Weights of a small GPT-style language model, trained from scratch on English Wikipedia.
Size: width 256, 4 heads of 64, MLP 1024 GELU.
Architecture: RMSNorm before each block, rotary positions, no biases in attention or MLP.
Each number is 128 + 32 x the weight over its row's rms, rounded and kept within 0 to 255. Layers, rows and columns count from 0. Numbers have three digits each. The size before them is the row's rms in percent of the matrix's.

# down: layer 3 MLP down (transposed), 1024x256, rms 0.0628, rows 263-315, columns 0-127
# up: layer 3 MLP up, 1024x256, rms 0.0639, rows 264-315, columns 0-127
down263 090:105223120111130175150200196146134099138112100094163136128149139130108098170107078106128117100148137134184115129136091116134172173105130047160158132123142127085181078087110163136130123121179098122106102132171117121116184142089173092126117154143132126175081149129159099175126166095123091181136134147072173098170133106144124073140086168143068168155193135140109087109128142061135192087137
up264 098:151174159176101115145080163101146149103156101152138168109077150139141179122143081149094120084111135142217208092128145089087170145133149077097147112067176122042075090129106178117175140150104134082105124093127161111124117105082083094175116165083126129157105135106192155174122149133124073159153139098147097115146128138082155185140102144136153085145150159149112151203144153188099146097207
down264 092:092148124124119143100197131126107111123101194141122133133146086168096161111174141113104147180104093130085075122107048166172132127149041173176122135148112116139136186117135029138096131063151134208153120116185066085115138195135177127098048103113155141100108116146105131102147153199133089097124123125120163173125127144162162138106098131077136124063138135088113099072084146106118154148113
up265 100:168141168152156178135161117135086113116145161176104137090199118163124126102135095106086078086096101156185102105079130083151129133102140142173170113143147150158144144075172085092151128108168061118111154163090101108151203137093101121190086110095098140120095103143101154114093085176159120096147151136122119190096131076128099110110130179193159133046136110150137097122135140083110126114181
down265 094:108099101109067153102143112106144150180104086114178159121098131131155094145111106136148098162131176090081196125146144170104093166163130117113077156124110103099110136181121171152081128060123143119094102111096096104103104091157155155150157115113079110151121173125137144128072114039204108170129104155101156081156129147129127121143114133187142134158088130058075105100125134128104151120127
up266 096:100128155182098141127176145054126099133129090113144100147055123145118156140098055107048151133136123094157131143137117137137132110144138092173080130171084093097125151114152134080151156136125129121126146125119078150084115123111128098102167074072079147100083073076155081082162111142118092137099137144163154144070157140184110179121144143074134132130101126164099140222146160146131141156152
down266 094:106161175107128069123084173186118111179143150111107175145134090138135118096124188081172090139140094092173127169131139136078120090189172167194170116130154133148136114131102077121126074175112185123097071104137124114117150104091116130149089133184137108128156122187082166119099104135134152113186142115134061117183099106082143056147112171130148089104137144153128109093117098097159098133166
up267 093:073112155153102156109153141145143095075132049087093165079104179159107105112116147181061098128130104200150172139154171116175095101179088119068131158133066107138128115115072146125147118130109151113173091174128186130093158063124105136140161122061146089129122089093084179144136093145105124103148143095140109134098094116121084073115128110110112067170099133119182105140178144137153161156139
down267 087:147149071142109159126052119064142169167090172079143113153140153080154127128133108109133129162113129109170139086096061113099075113081186047162133110184170159144120129141097125145134150153136113121091159084132107064186083127093159114122123151186120121104076114120192136146109150115145162152148114129137183192176164122146145131121136132126112165157148166142157212130127087119124072118097
up268 105:149171145130060200070109178145111082169120086095115178098123167125148071139118150073129149154118103113190121185102115106135111177193171074136163097127121081106107144118085129139142138100128142173146156165178122140135154087090216149174155171170095109141103117163071102082096191129147145060151166099123116101148131086139073139101177157149116156067134159138053166139172136082125109117133
down268 110:245128081114126125101119104122165125130107133126117120129186116140152138087105189159162106205150162155117174085115083093117177126109105095141159099123066105190151126110111103109080157111147195181139132070150091102164186154168130169111092107172135081165120088060137169109108141159123121102152099114193116104112134139167146108066141130105098164150183129178126109184128156130117143038147
up269 094:139150106182187109113224115105153175133067125109118142175120163094163117073104161120101074152123136111101049115140141121108195169121148184146132168144115129148154129204162171099125135139120099129146172119119100145137122157124139127140108095052133177166140094150131135073166115154153124114147097158122106134096140137148123100126111202124139208063129159138091181094125174105095174127194
down269 096:131119130119104079110078108152129060170150138150064128138171137176142140171094087162129186122121163121151186179102143125157097123119083111112158139120178151110132093083083125124150088143145131092128056120141152115133187094152147089085150113216160129062094123107147114140118108131103159193149096121136146129140105095138102118126141095174113073167196118159131083149150083129160140144123
up270 103:095072123114112108100138115114061084144088089173191137155123119074084205182057147179137169158146115161126154158139152119201150115096089099108114162170117064134113143143187104117126103203159171133119159124144116118141130147135098141129198152110191158077159057115129126087133162179140118123081111088188031135098100049161087188101115170117141092080177111124115160133229105143097136129135
down270 102:176159117076102112123096141105105091143174116115100139138146149075183113193131138137123097070103136120155151070171140108157122142095103159117061183110143098119134150114079129120121135104174082114102195208149114170130151067113157170163140178177128098180158143190121170119204137061096041104102091105114151124157128145133137123140151106117113136116127057193133091142150044123099130192137
up271 100:185108138180121129157124103084116128101111155182125165136190131116042089126137104103094093200087135106148110108102212092100156126111106146126164138093146101183101157090123105128143121069141132169139143161084184086163079124140134116153138161152148105119097136110048191143105126137123116073120080104184157131142163103093188151107177156118160126118136152133155151131144136112150107119152
down271 098:150118139187145158094150072149206144151124056112148115208110133127138104168161139168178129114130127171131097098134117181126092161106142126092127105105165148140177130147103106166074106136124108080105105096034154093161151130104149099127156155131170107102101149129122112137119167129162162101134152173117112130132075167157079134122142187125092113131056089134132150197171104122173169165148
up272 094:141055136116080119121065130122115118128151130126136166109070173089090131085128160110152131147071137106105100135159141099140114100143166155167158144186159119151160169093122165151147117173105172065147074079155178130104132174134149170144196117117104066083058099168070141136066114158124143153123082124155106124120141052153159121152077135178046156115098133088141050144116140109171135129107
down272 089:135177180148151164157158113138124119142113186181125096107111144124157128129156131156143095126123144094169139168135143194152082158175075106119087163101088145149098095121153089138146148100138104163127182134110121128180105063098158083157105167112167141155161181140159135103174136114160130118113142142089165122129118163096098126107137110133174086159213100159102190129124150078055092106101
up273 103:124088091111129170144165171149099108145174156091105112110157118100087130110129151163083119196133091114180140146066131174168129117178111145088152182066136079177139137136156133078176151183175129105143074120161165178089129118109093143155102108114107156064116120081161128109081140160168112076122159117185113142130156187158086122156145181116100129132142113137086096124123124136160156133195
down273 101:146164138116100093098086134103116202114121104199121101160065127125076166121181127140123090132101181168109109133182109201181069105116097100135129141149060122113104101086112098167095105073075114123163128114101104121140179125114173173094072142112117115174145147113089194113174154110201122193143109106103141106171124141182159119102135124134106130147102118148086112156128099104090133123108
up274 101:149132173166064085131107128145140059120163144116163114163056116173073156170168149114068168124124098107099138122091144153205135105054154118144117116118193076093076102151119096121118117191196138121162138123114118099160103114106081130193112121126163092185109097131121110129122059122075163097072104181132108143147177156136137140125153149160126197088124156185137136189147100150086094131100
down274 104:165137100077132078087158145162123131101096085207121054156178101061118050122130080114143129180158149133143099116118118101153091163161107116137088114169118171167106192128131094092185116154127133114107070131141187145084131133123190112120166125126131097124121114171111151139141141086143095116106129123128114127112125159122163127138113117137184055116119157138190093125137089116186211115169
up275 099:130193186131163157136170168191160151184107116147123175075091160092133119092185176118098107116112083144184168125095079161130095170101169089113201164153124141161046159086145116088120086078123114086118175126105112117088169110131108145093088125110124094167120094063087113124118136165184122136105145145103130104128092086131108071136141146113162090158109191132113122149148118105129131080187
down275 093:079157088162123100120154133135119135176142109143160147099130174174114099149053149140166120143101116124105114113208131111119184120235126142104066130200181090086163164145135131171113116170134157154104120140182127153103150106175159087134103129125102146093108132207157158133137114103078111124145076184112105130128134153141147140156052127119089183064107094136156117131103142109148123132093
up276 098:109121126089133154119111093139059156206177074205124115108165127117120165079100087154136124118164176165176124130188113110140154162109066144141141094128101062144131091122102121155123102112119119118153130170165144122103176130086098146052097115121120153148161069145101093117150126184188107107099158129094177135144135146164077121164134155123100121144110114159131106179242154107110192130173
down276 095:159088161118143141073192144073128152128098177071120095132109112171142084145173179195136101133118096137139119088178115155089117091079211094123103124077157183145085158133117165080127091103161153096176199101144056112176109148104090106160184154090134091148110152123131126156110130075134200134134140113117131093127144165135101172129094081145137144120164164105184211063147120144129163130121
up277 093:071130136141143126080124098098117104072168073087138076128061122098170146139131129117169087161135108154167092149134180101134114073143126127174149133153142133142096172093091159192156099099159165090180099104141108171077107170125098116144155154124130170117131113095110141116096113165151167156135125104160179107110120106103112107161255153109123108150145191162096197154147129075074118075110
down277 097:116098089124094154180156151127124140146098155190148183098138121109102127139095138108094116124150094090088177114174082123176152177178123171097095129074085217125152075143164162099101096112147094146144115141164136139133119123110107139135103104154156090122135134105127126141124106125075166107062083100149109139093162129120101091140049168091185157112144147129137148121122151099153117148107
up278 110:166082147129131100069132069091094127131099109118113108137072186152177135133112164131100028106080099127120088119075151096128088123127212132125157087114163142190118156089134150170130121202149119114119123097146105148148133156134142115101156104057103105166137166172139115107128088140172173144131121140104144041115134114093051099122137143175123155128089128180157161101212125080178200100107
down278 108:127135091102142098147131103101108114117158174088131119112125084124109088109091118147124133132209137086156162161192134079058095142122049106152163081159114128127101097144131140154132126074105079144185127092120105095225113131111124157114103100165174146116059086157114069120128118181075160109189152099149111188148132083126186112151113107096138080092155141104142137139103188117183109094130
up279 095:145127075168117185104097158098083189114150150156149136110099104091165097175178107127165149103093079142065094101174126161097150105106111138166116112115158143123100128138105125100136147027160111184155192125098187067157153167165122160137158124141127125117136142131147110109080054174123141109088133097163107068084113151117107158131057107119137118095108148211135113093090169122218092106172
down279 093:140148197126159168075140118123198119152164151144135123093125156133077188137080117159139172107120046138204103137176170072153129131146163106114147084158145117127150116151129106199108088214124171117076070155169121123087173111110106091116140107104170130153074060118128143182159177153138124137142109135112129120167159146109100102167165071097137138184107050075114080144112063159105149116126
up280 094:130119118143120119190143086090160027120144088150169113080136123192134167094147135101115102138126121117119199129101117065180096123115156058110142134196120105098124115168138124080149080137086110110163093110101115124121122084141158076099101107116073129087058123103111156132138117188090146114089074151134117127072117105089156126145125117131092158121148173217072078131138194111101205180136
down280 092:106110137149143139038160195100082234138122153105110061121171107109124127141133119082100157131100161158168092135181137165133167106150133148131147098095133128177085112115139124200145174115135110149107173117159114115177156121165125149144121134163161118166179172131170111113110166094131128106119164171138120120127109129115124132120122120065174102195066053041153141113117098131103060089132
up281 112:115133178130128199116105094118062124120104094183110097102112093111091128113134132147131155156128134093095123096137100122113117143142089158108129120216117142093114188153100163154177111146176108117091120163105090071136131128150104136137138156109118114145119065095063083081152177131142121124116098121161105033124134077093085128103151160127138111090171120090070084127174127105098136116161
down281 113:180118160057121112130108137078143116138053139163150123100186144191177139119119120053180104191129113146135147161095082109122085145161164181169134129136167098134123148126161072049151123104167089108100121135172121132141041095113139089094124122182135074177176114133126147153160088102119105156155139219133193123163106141149112040122146136114135158172146111156117152157148081111100147119121
up282 098:210065142148077167149134122128122096141108101143148120113113150117111142130170086136121119099124131119123131133116156096111135090101149122152146141144149131096151143137130138103118126167190103102126098163080125127109179083160111095161113113107086106178077122124083157141122165131174120152171192130108127116150181148101143129077111127217140089089155131105116173081125202129139168175148
down282 100:074205166137124077137084136144125136088067114116094150088184129149126088175103092134125145192126104161170152112139104147110176101135125119145147104137144149126128162141097119122158161168133182164076152123139165115109082118100129079114142122155159118097088136128168082117175123133101091114110097136137138143090104087115121088169138161105151119164190171179202125157115167103123100104110
up283 094:121214164128139195154161118109161182177120048109116152110142110151069164117122142080085146101150106089156163122106177121148163139073131160145142118160124088105157133171137102101171130129165125133191140130059121117188146150123079157138106105077081176121116132076137070087146171160118092135128107121118152168156169151126156152117129166078076172079132135188059125197136124108083111160186
down283 101:152098125077152083138123147213046099091128129132106148147132148099165141180156085121176075138111129102127101151110141206124089124117112148076184059096153131100102088121133103102133125130059121156078068095090131131112136129142147110150132148171154105150172128114070153153118104100162175116097114142132099093121131090176133122109126122117149097166146118134131085080138147117133107140103
up284 106:093148131125104099116135136131159117135135137129097208151078189105156117143144153135069130129133078086101082104147152083153109144131129157109188048142129109149132135144134148193129137171164160086101161138125144097125142085094147165080163166166103152137119146126176097046130105111183168151119130051186107135135139085139109136134162204100158104087128109135141114197193128094115146136160
down284 102:170188190137133131172064111200187088123149152080123142142150102195161170076153132114151132113074163118181139049162090160107097144140181128145135166107141186119133150129175131064092143120187127077196121100131126110172093099089097129139105181150140100180141127117082156148122056119136133127102147102137142126165095111124138116054143150131132120121161160092122190164128033189139079160076
up285 099:106146159114132122114159111146131076090126089120179137115108141114130210043114129131126112117108156089162116115155085147145104108082166155115122106126085129144142144082140136186093119243128158135106109071061141167159115092139070081119108103110118159207134081055079105089143100124180119213126127167132113124087142125101120145109193128123109139130148149121100179147153120124082174150102
down285 092:154108111102130119195096152161083147170141113145062144108146098119158117165172139162186125081134098089147138167131158209123100158156082086122137131110101152170089110123138066085124076106142070087123133159178126065104094095094129136065117166149088118106132121143096131104135144151058116050162157125130105065157119076155141115148109109120178109175173088196148131083140126175151109105132
up286 099:146095176140082105154149084144155079109108140186145138071147133083139157082110111073097151175124132135147118097110114120133093152134098179219136067192145112176115129147146128139139108066128136120117072116077164132127113136166131118143150095081108138107093136174095140130125132139159097156137142169151120137127188095148135109149158113119104106143121167101134127102080209091081127094171
down286 098:118160111156188131019175167065157113141156113101125160145128184142190091162145143220103135116178091090084120197179167136171190122072163064087080157087144116097169125122120104130091163109162127112114170159165115110152137127108140124159137160151138141190119073086146112079148135151080097159126156124180116138163069185122152178062111132129157120114131118101123158164163134159168157153123
up287 096:130148152109168159095097124111116108112070092065138158191120126152142130080087175132157115190148141143139129084167159168123158088151104105116174138119177115078104093138193096118157172152168112094163177112145140094108150107170105098147132178139155147132185123155104159159081076115115140129174188136121139102163102082114108155122098137076134079080136189118153131088138154159169108086188
down287 095:121162074157137139185189138119152150147146112228111165121140120155113124184144127110094127118108149128108161184067100073110123160127156134156086087105070124127154115127119170122100084128097106163100084149164095135121108122144138143142073108105109150165082101105095123100144134151158143092072105122094060112139125208156143111130143188144122162182125087169077097168136142075124110079075
up288 102:103082134198167160150153127145054179136119087137110104098080091110125178200137142106136129130133137100165144161127130175112065078148122090127137099138177112133065098141152155110143157104141051112159108114131167104111135093108131118120082087091114122210133099146166111150130131131145093177171121127107094118091116098088123130116121125155141148078141237136031109163105151127128152149177
down288 100:160131111107120153033125063120153071155160129091191169106086155139165129080095139152084115175143110154095153084155105102185184177114143100140093151135075138159147175122122125120105081094130147106072174168126111118123121125141129151111136132118177159092123162112142131152144126113183144079100136133133099171130199128107094188162125079116194116174141084123180137052191129096089131123126
up289 109:141122132178145136106130143160110135136138181183104122140052113136137091124149115065137098162121132114135092147140141156131112137115166112119142179172145122151111177120136168097219126088127142153140157065177115135168099126116136141152113095133138155154141125132129110146072104199181129152127151103189111068165177057112132119122135163114148053150210161133131190132141111122094153085144
down289 108:130080130133092151149112102102175127147122111053095073114165122088077136151103125174154088114119148098148173101166075162132126180139077150097175114114139135164094095070128094199169174137125110152119121129108080098145124133086099137145071184090080176138110163112117171114181141163168120106120086135107133125065148143114142196185124171135104193096148178138115103151140177093115138148121
up290 097:099141137159137099136097119067134102161118145145158112153081063085055162070103084124126136117044133123117099101095125091116104121180169135138120129107166119098115182122162177104202145192131071216104083110119100118098150111208112134174131174113086181137143066161081042144143188155176133079180133165137076126091172081132123120181138123120126108092147143145129041147100119116106147091089
down290 096:141098150096103132118109097204113128078164100114122092163203107194240124150229146091099155077162174085175147120126077087087145124105124105136145141133110114099155128156074141145076146103154117113189151155113135098136083147106180092142092071222113044140094127134156131114109094117109148179136117095123145136128161159081143145090138085143145164165131129096092176093097222090129107075162
up291 102:134107132156176166113141165164095127158098140175207148136092114094146129051104133162162147116100154101120140071151099184193079129102183119141131152181058072116131206161115116127116147078090114121155089112105163096169148153143126176214159167046146082180151166115155118171100171142107162137145098110113097101145117142096141192069116140063083130163154121135156137147186132133144199124153
down291 094:142147098119106086156152117115156167104151096089108109096187153145059123152083091061117117074140085115102110071138153018153126088150123116139146066119211192108150113146177083107125085137185118168086150107098120177134116149122108103076113131176102180131139078122073150094150088147115138125102123136149090156122124102148139084147057085175172142081071094116119157134144138113116089158093
up292 090:169132178124168081093133182109072124052136144117071151116112143133118122118102135104148145101115173137133129113165150086151122140048146095098167127110168041140053138112184131130146104154162163092103094096118113124158085077132149111135124125097138109127189097107107171106122056168138167138148117137158098104122124117122049127127136156101173080115116098129133185126159116090112149138183
down292 086:097105105133103151200162144125129101140104124162185096134115113134131152139167110172128103140172212112155201204118120128107177165097082121161126100123127148149192120193150173100166111138157074159132177147102158116123181125122106118187130128148140139097097148147124055126113175126171140129106156079130119171126153127116147145185149096153148159157161154144157117146070130128085091132103
up293 093:132139109100157130156044123157159168082081073130117096122141152089129095101081104056139094104107125117147127130152138185068166108147096076095146153116044033118139091142078168160176180111123130099136103124130139184227147120155121152103098165077127190108135161134130149146107120141117111061097140166167100128133152160142129142105096127137135162155136172173131088145189135146132233092126
down293 087:146119174173172151091196049149184091170144146131115120107135115115146204175203142135136142134137177138095128125079118117171125117126155159134137152148210087166109130104126112112075135123156113147113177153154123072069096129103156126132097126130146129208127138124103100129100100142113120103177115068117127080095117055059158105188110080148111156114179059108118126128143116074157093160153
up294 102:137093142131050137134070129079162109132111076135104141082140171183166164176167091100105104155079109053140143124145125147147105119084115117169166085074169162121087174133118094150143105169118160119172116094133132111144111128168068115154132137161162143144135138164081078132140110101174166147081088143156102119115135101094137073086159117091089175150154139172113184160156143132102136115101
down294 102:086152161111165105105136135090123173165130137158120217131100122112122075121132169181099102182159107137124120170120159117152055130121139147095116092092115134147189114081127146109137137134132091114152098145115141125130118132098133203105164130099102142132097129059179098135158181169093129063179130084143114138101138128118150183114121160114172095072173189160104088117173119157103142114115
up295 117:153100120129126144077135072104083088137091086217161152073121164137137135138022110122154062073144050153110108159123109099126134106179136114165198151122090116156121159071143136151157122080082181164129121148098123117125159162209174184138115125137122159133156114108128173119139155141098102135136135103160130080087155155097113107142128154160100177110144151112098108097156133096154121157138
down295 121:129148146187098100055076121115189135130112125156190177144083149133092147151175165099130109141079123187098075108110154143130089077135118187164157088038137141100079146132110086104109152120160117098083141135131153166166153093085139148108161145148097107113166091065118127108097112081199107130158123112103142049154112151064154103156161150095085134096194100121123157224096077100110163097140
up296 111:140087063118065118070165143133084093098151067146115117036119143111109132130115166105149138134167091040131138133100134114145179098137067133173165093177093057123135143159149083144166122126127148154158108080122085109145148174124145144148091080154119168129109102114136099097197111147147167127143169142150088095138113112179106085126129133125119137154118152109074100163139181132077172095140
down296 113:133065174188117158143122111147133123114133165118189145108103088114065150081092115141161123111078158166172115076124076163135079120126108105120060116109167117185134164186112124161088148115101109080101123124174161133048147118103118124086111152077147136141107199192179154157075105146181150113099085103090147173145146136080125098148138152100103136126127219161151141147158055072135116137141
up297 095:159183133116168112136137096151148127106177181135170098127102159161114135152148099097095128137102063065145087120136224139121095155106134165127192094179096167133138190130158086116118097187134101113125180145148143084142109131090128099160131128127111166083044101175142104119118126161130130105107111115175133078087151091108133136125214163129163141103136146162066120110127127152055174127138
down297 093:125121161128163172085148135149110157128125109111089157159127113102148089119111073140156140130119151226165145138089115121163155161162176160106127177118124094135122153130135141098123133112152147173137146112097113132064143177150097106132093147137119105187213135049154148115189149081157168119212160149116136136176149132147104162106129115114097144161161078107153144170100107083117106162093
up298 098:165167158192077147043089098173145061132119163106093153119109088082086106133133146123078128153124148144160136051111116157096164092106148086113093134114148081064067124106124139157156133138207097127105129130144130073088147088108143108089109173150130196172122133175102096065131165152162105118107149101081079047151110104111085124142127129158158150118133099171113161182133141132067140157139
down298 098:165094111083168135125149133089163128148130082124145123148149143171112112093101157144171135177144093079124127137129093118170152152078117163102136144088087158120127163144146156133141108135062097123062078178160102149109111144146118157141188112111170112089092124097140143206098067147096089145155126160217158187107111102151121094110161139120111084158116183091094135032158092153131120066137
up299 099:127151134178142122141152136143130120085154084166123143133105095128127073135163082124104150121138066071156079121198190124104113119166091147206111096112135079107083121109132063146220050127173136121148108148138147090116153091168115070191143139159157099103050078177137088124192099148151060150112116120161104137125182123103152174091129189126130109152170073144083145172081119103064123139185
down299 103:175119131163121126153116092106120180124128131095143073144120104164168137059109182089158123103093137183086114145097124129173129135088131126063188149169063152123125137102136093065137139082114082157116137184087182149156130162130115154046079116136149142184171123112111137160108143170093154112145087082112128057107141128075138120142132155095166148127123158126141102117134167141151172132083
up300 093:130098120116140149117102112110160076175105113091091067108093229096108097121117186113160109112144135089161126096165157124161076093098174139117124093138155106085146159156130122067131090111101135162155143156101070140104188119105092098144117139095051179141107105199126108073169142160143079138186124158122080118106151130146123071163200111100113118078113110105124164147104187134142153116105
down300 094:116159118132177152145110184107117171109045138150167101131136081152201119135131082153097137142124101149131122142114116190107138134137057117135066159166175124179094079172111119168107133090179066135176139094138151122103057141125166104139163103123150103095096195051126144099075122090142142120077117135150107105118126117122143176154094140137175143169138112146158127140133116093111073080116
up301 097:172137118132165155111105165149110188171150138134088183178107156169176159081128155125141093087039155072103103105141097124127082106095122170172131091131139169162090144181141191160138119073165115086067179102109164165080147154076161177112103132156123148156151125121027129100134085153132189102193095120151168139081168138112110090146135146162132111125135144176061214146136151168127117097146
down301 100:094118026115103081124147047097121159092135101153112080070152137083083132165119091128115192129163069122102198150105154145104129100115174071109183169112123129105177118042128093170165090156114130098146101108143163126179060117151138112131105114102156173062044127116136111122113133190090112158111141137141076139109114111136123204107089081087101132134125101087172102132136164172142133100134
up302 097:140143141109087147165150114142169105193147183154097153168150136103113093102107167122090104166121106148121152151139123120112177133097113140147162113176091095084125176131161135064107060134145118131130074142153129110102115119144118144144126124079157141065123137082107149170104142134163103116117093124186064111120150126149141172076215156107129173077141098052093132172156138111082122112163
down302 095:156107180111133125099072207107119155110107107135155120127103115176099195147102093164140110097125126130161158133135167140141078127123157129120064153102127093176116139127128151183115204117127145043146152097116143107141141157120111147131147129129138098163142118158172144120145120133161160159159147155114126127162149083094144105167059122127133120134119128204152087123051056141136140171104
up303 100:129112155123077166122119103130066115135093135143131112079133147130092180108147096147149137144110104152128135143104131136115107068056165144156127095136172109059167175187143120107163115148125137160111069101095163131112158124120093112150137118129126139142174124221128114109094210138164118142141154099190123116123117203138085186072161124122106101184131143097123106116147113096151087092104
down303 097:139174130150141096093104112096163130074156133086146152102150105127152106140107106127082164178134084120163139126155099126079152155140133069131151079127093141114107125098107072133113139129103115079100125150146066125132087148116170148044142114119129134106121117114162121074137093134061167104127158102120135069157143141062145089150079164144152080113148154133096179122140177098113143123156
up304 100:141216156120115175131055104106178093094136066113158126169138132145132125089103084096061103140101128099154131100143094153088151048084094091168119185157140115115157106112110090104164152145154089119129081124179097128140120093081115108154102137135112128155132134105135165075128112111111137094114112150124087072102170183088145132113153138100104176078143122163125178149133073114145158157168
down304 100:035109104148118078120171160124118090124143204135146122105083091098138100136117193121109086138135084119130114150095151133147097170103137118113077084063134067115080161107182166137084174100067116078105146164092137164078100139151128169160137171118106139136129134100112132182127127166153099085138094127118138158089104117172150191120091173132140095137100148088175053070118125163134114088072
up305 092:088121202161193152119119119179186127108158123120109119091117172119142154120108139206121074069108160153123127186167171101160139128104105183093151139118134114143120148085143139128168144244136140107171116122136134134116166118122076181079182121122113119174168127099094128141112094125163174205115162151140150138119135144140076088075101103094100118097148094120111136109145096101165147136134
down305 088:138102098112137160093172107053101144134150112177137137135118184182143135069127098085043170168145121096163112059085085122140126124129099069111160116144091146092067172170105141096110139009144101167104169141123162119120132121103177076133131144148126119039091128173148127195123140128097112103143127118110098122129143080135139168138157128130160189173104132143172149202114147148131115051179
up306 090:142084109099146082134195085049083098125092136114158099169099103101136091121088152142111092147093151096204171171157123131102104125142109141151168138094197136170100121122094133206135112081149059118174147125102095087113132131156170118096100112121099155095113102135067125092128149166124159139107163157172117092098123090098169106185143117187118156058164249115081077145160142125148122079121
down306 088:098168157171109141130092107144082095096135125156148100162141197157073152108142114115085146094133084142091111149108097145078174132121116153126107176174092164106140117142087168108155145155114156106093102068099143121154128152067109068188107112133157126135123161137182080064116120073158071114180077058111116100182109191131118118080105138116128100148141081093161182109113168106098161173118
up307 095:125171132148117125114177100068097093133157136164137108154135143181114106087117114164097126145059113114195216176100118123124117151148078150151133138156104135107118115091199089079123105124132161132136113065067099110109132116098096137119125158079090176164093112085132073138097134117196156078131101167157116147114150160163147198114121166094137152082108120094083197132154168153064124109128
down307 092:174101161112111164112037096179145111152110107148116220078112145068137161135108136100120146149164105125105041050164161177186098117109166114116150091107115092161172156139076155197113138126128090118101119179146199122108152114098136088174116093158127092113162166154099180124110097091114082135103109087107126088138139049086102068133169067107159091172116117143141082123159104107144132118136
up308 112:123111127080155100123177121120139175094129085184120118118073105168143134119147111183076090163118061106118104095161160099164070118121101114135196131185161069131072166145150145185154098101106142108161177151169121077104146112119153111126102153116101063090113105124128136103121097163100126147106083084195137124106140100077144096137179169154140075102131121104140177162151115112109156139158
down308 123:136100125116195129184152071144166106134126167080121152146171108133184116144093188156082136159086057176194183092094133108151143147068112126166154162073102163161154101142128087146144098121144111139119083183193094101081111132132129116072116157121166153157121143099131161139190086156063045099104124177111118125134151143136085160099150108104126129121179094135121143214117116132112095130099
up309 096:152129146163099179158098164078094120083134160099115103096121151144093110101134111088127135101097145090152110100100139085158149138139077142196173097143187105076129128046115174148177118098122113132139148158135170118181155092143182134158118092162105162142102123117079151150095124139129105145145083163162153112086192141160131158144135141119195110162139162157000113091124152152114146101121
down309 097:103142149131113139107175106167136131134079167154126166175165120138181109133073158213050133059075134170107132128108094073140180149129160136149165147145134152120179127135131171181080130139108134125103156168111094121102129181118150156116152177099124145140123154154142097090121134106164138134206148101075143090092101139147090182181101158126123223126144101071176156120195126119123121205109
up310 099:110158130188171122112163146085156155152097102179170182175174071064095127125141101144115171140124116164133140140090152100131138153078082138171104121093087157131126115137130109103132073129135086118117152119176168116105165163204154090132107141130155132145108101141138126105104156184128135095141190083154123122087118129125099081148128221100131069074163242105096150141160138145122128169121
down310 095:050058130086145148116087121180098104127073115101070118085112127202153140091128155143169098120108157103145154081152150090118155084177133180096152137138153075133092171100056123137106161105152173125143157114123120113192088104085119123066155100132153161116123128130198140124091164135137176172150087124146132141152179122080075148088135078134135162131101110151149124137150200135122151100122
up311 092:118148172122154078148106182077139112175163106111184119170126096092122074158150072078091094144146129148151161115118078144129161111103163081100130170132139062137148174172136167153197147178136103139088129126170067145143173068159150119132190117134137111127089159132109065111118092122154131160139092167199109160074162145101149114189095125150070157139152115177067101077138145120145136130152
down311 083:155142098162102137078146090152116124028125144126083167083124151146110175143149181202131118154129108109110129167152144150104140145102110165143169069136140112143092098089121081112099128065146126084221136124071134070157139159057128115096088133134100135151123079134135163127126165136118098105091174088106120103169083110147147102099132134120155161055088166058136132167119137141109159137110
up312 095:196093124201132097107129039110118155114109115153109094154119153126117110145131147150100108095090154144161127186116107127120137113078122135110183161118202140107105090100136124189134101124111099151108062109147146160099123192190089160150149212085096207157108140107113094098146091115119116133130180058142190061137194086114119089115104170203102146080108117156131126163185128113142132106174
down312 097:152187074141199149083135125116148107113092126113152137119130073144141166125129147105144178158102071186075041133148156145082142133131104048195055131199079091120125199115134104065147185110127154162076132140145109155156151130172167105109113125150136117136076119132142161086155180162133107101124147132136104162109119136143109162097135147041167092200160165158100129135142132165177163120094
up313 102:132140148123135135114094095138125110165083125113210138125094109075116170127135146112155046108125123129084106072106102159106186046073204130086135128098117138099141184147098071199168187168138152149103091133103119150164174116124107117161118180156101193161099082151121107116097205125148142073085121070131140123150140134054127122127101119169133148085134145111087099145129148140101161143158
down313 099:104070118135155123142161138178123172156158164129078146092161145147116146111168155149151120108132127117195117081116195148199145132184096137142162144155145141176117104108126149124086081179138146082182173084147124127125118137165154174134101043060163116119138122117125222133155121154165090164127147150153157133109136097189194073097145110092098137153100057148146131123165147128133120156119
up314 104:117099119132120164113161145113124131102065071125120108099059140107107136117128141101150088150088090059104131106084167104187106140115158062132149077208135127099118140149103167109137096086115106137216140125156123097129141130104127153130131164045107129203119130112169169136196141140121097157169075135119098136092154133118147146132180151136140150050180179096108174077121147141115183142084
down314 106:154136135158133175148127119155126113170134103164170186087160172127185174118165081153098135106134168155123119149073151121162154119152148170157092192110138098075094127129171134174120182142128089113043148160146141120134123123113145104171097139151148150053104159060176152111109059151080140173177128135156163121127174108123130125071124169137092160168134083143161116142142013122138085145139
up315 088:114114126192103174189122109102136131157137135198117153116065157123111108106115134128148112129137076096182131131141157061111160160127106112151149151133123093149141155153121149168161140120132105185099097138076123129117111134096138124082104136132142107050126114137157131120059113119119103113151103125138138094060192116146165100155156120155126183160114087083095148162146102119110157127170
down315 091:142178115026141079077131098182179163064163152118094106147148145114089124162153087144122163144140118134116130115121084186118148095128096144112124087106183153142116110094173098074164137144114115122136151136152110151119167193131095124156111143134127109189153138172101172146193182132125131101090121138137185138202082093115106147122116188079115112107139166162121142082123144100142127207075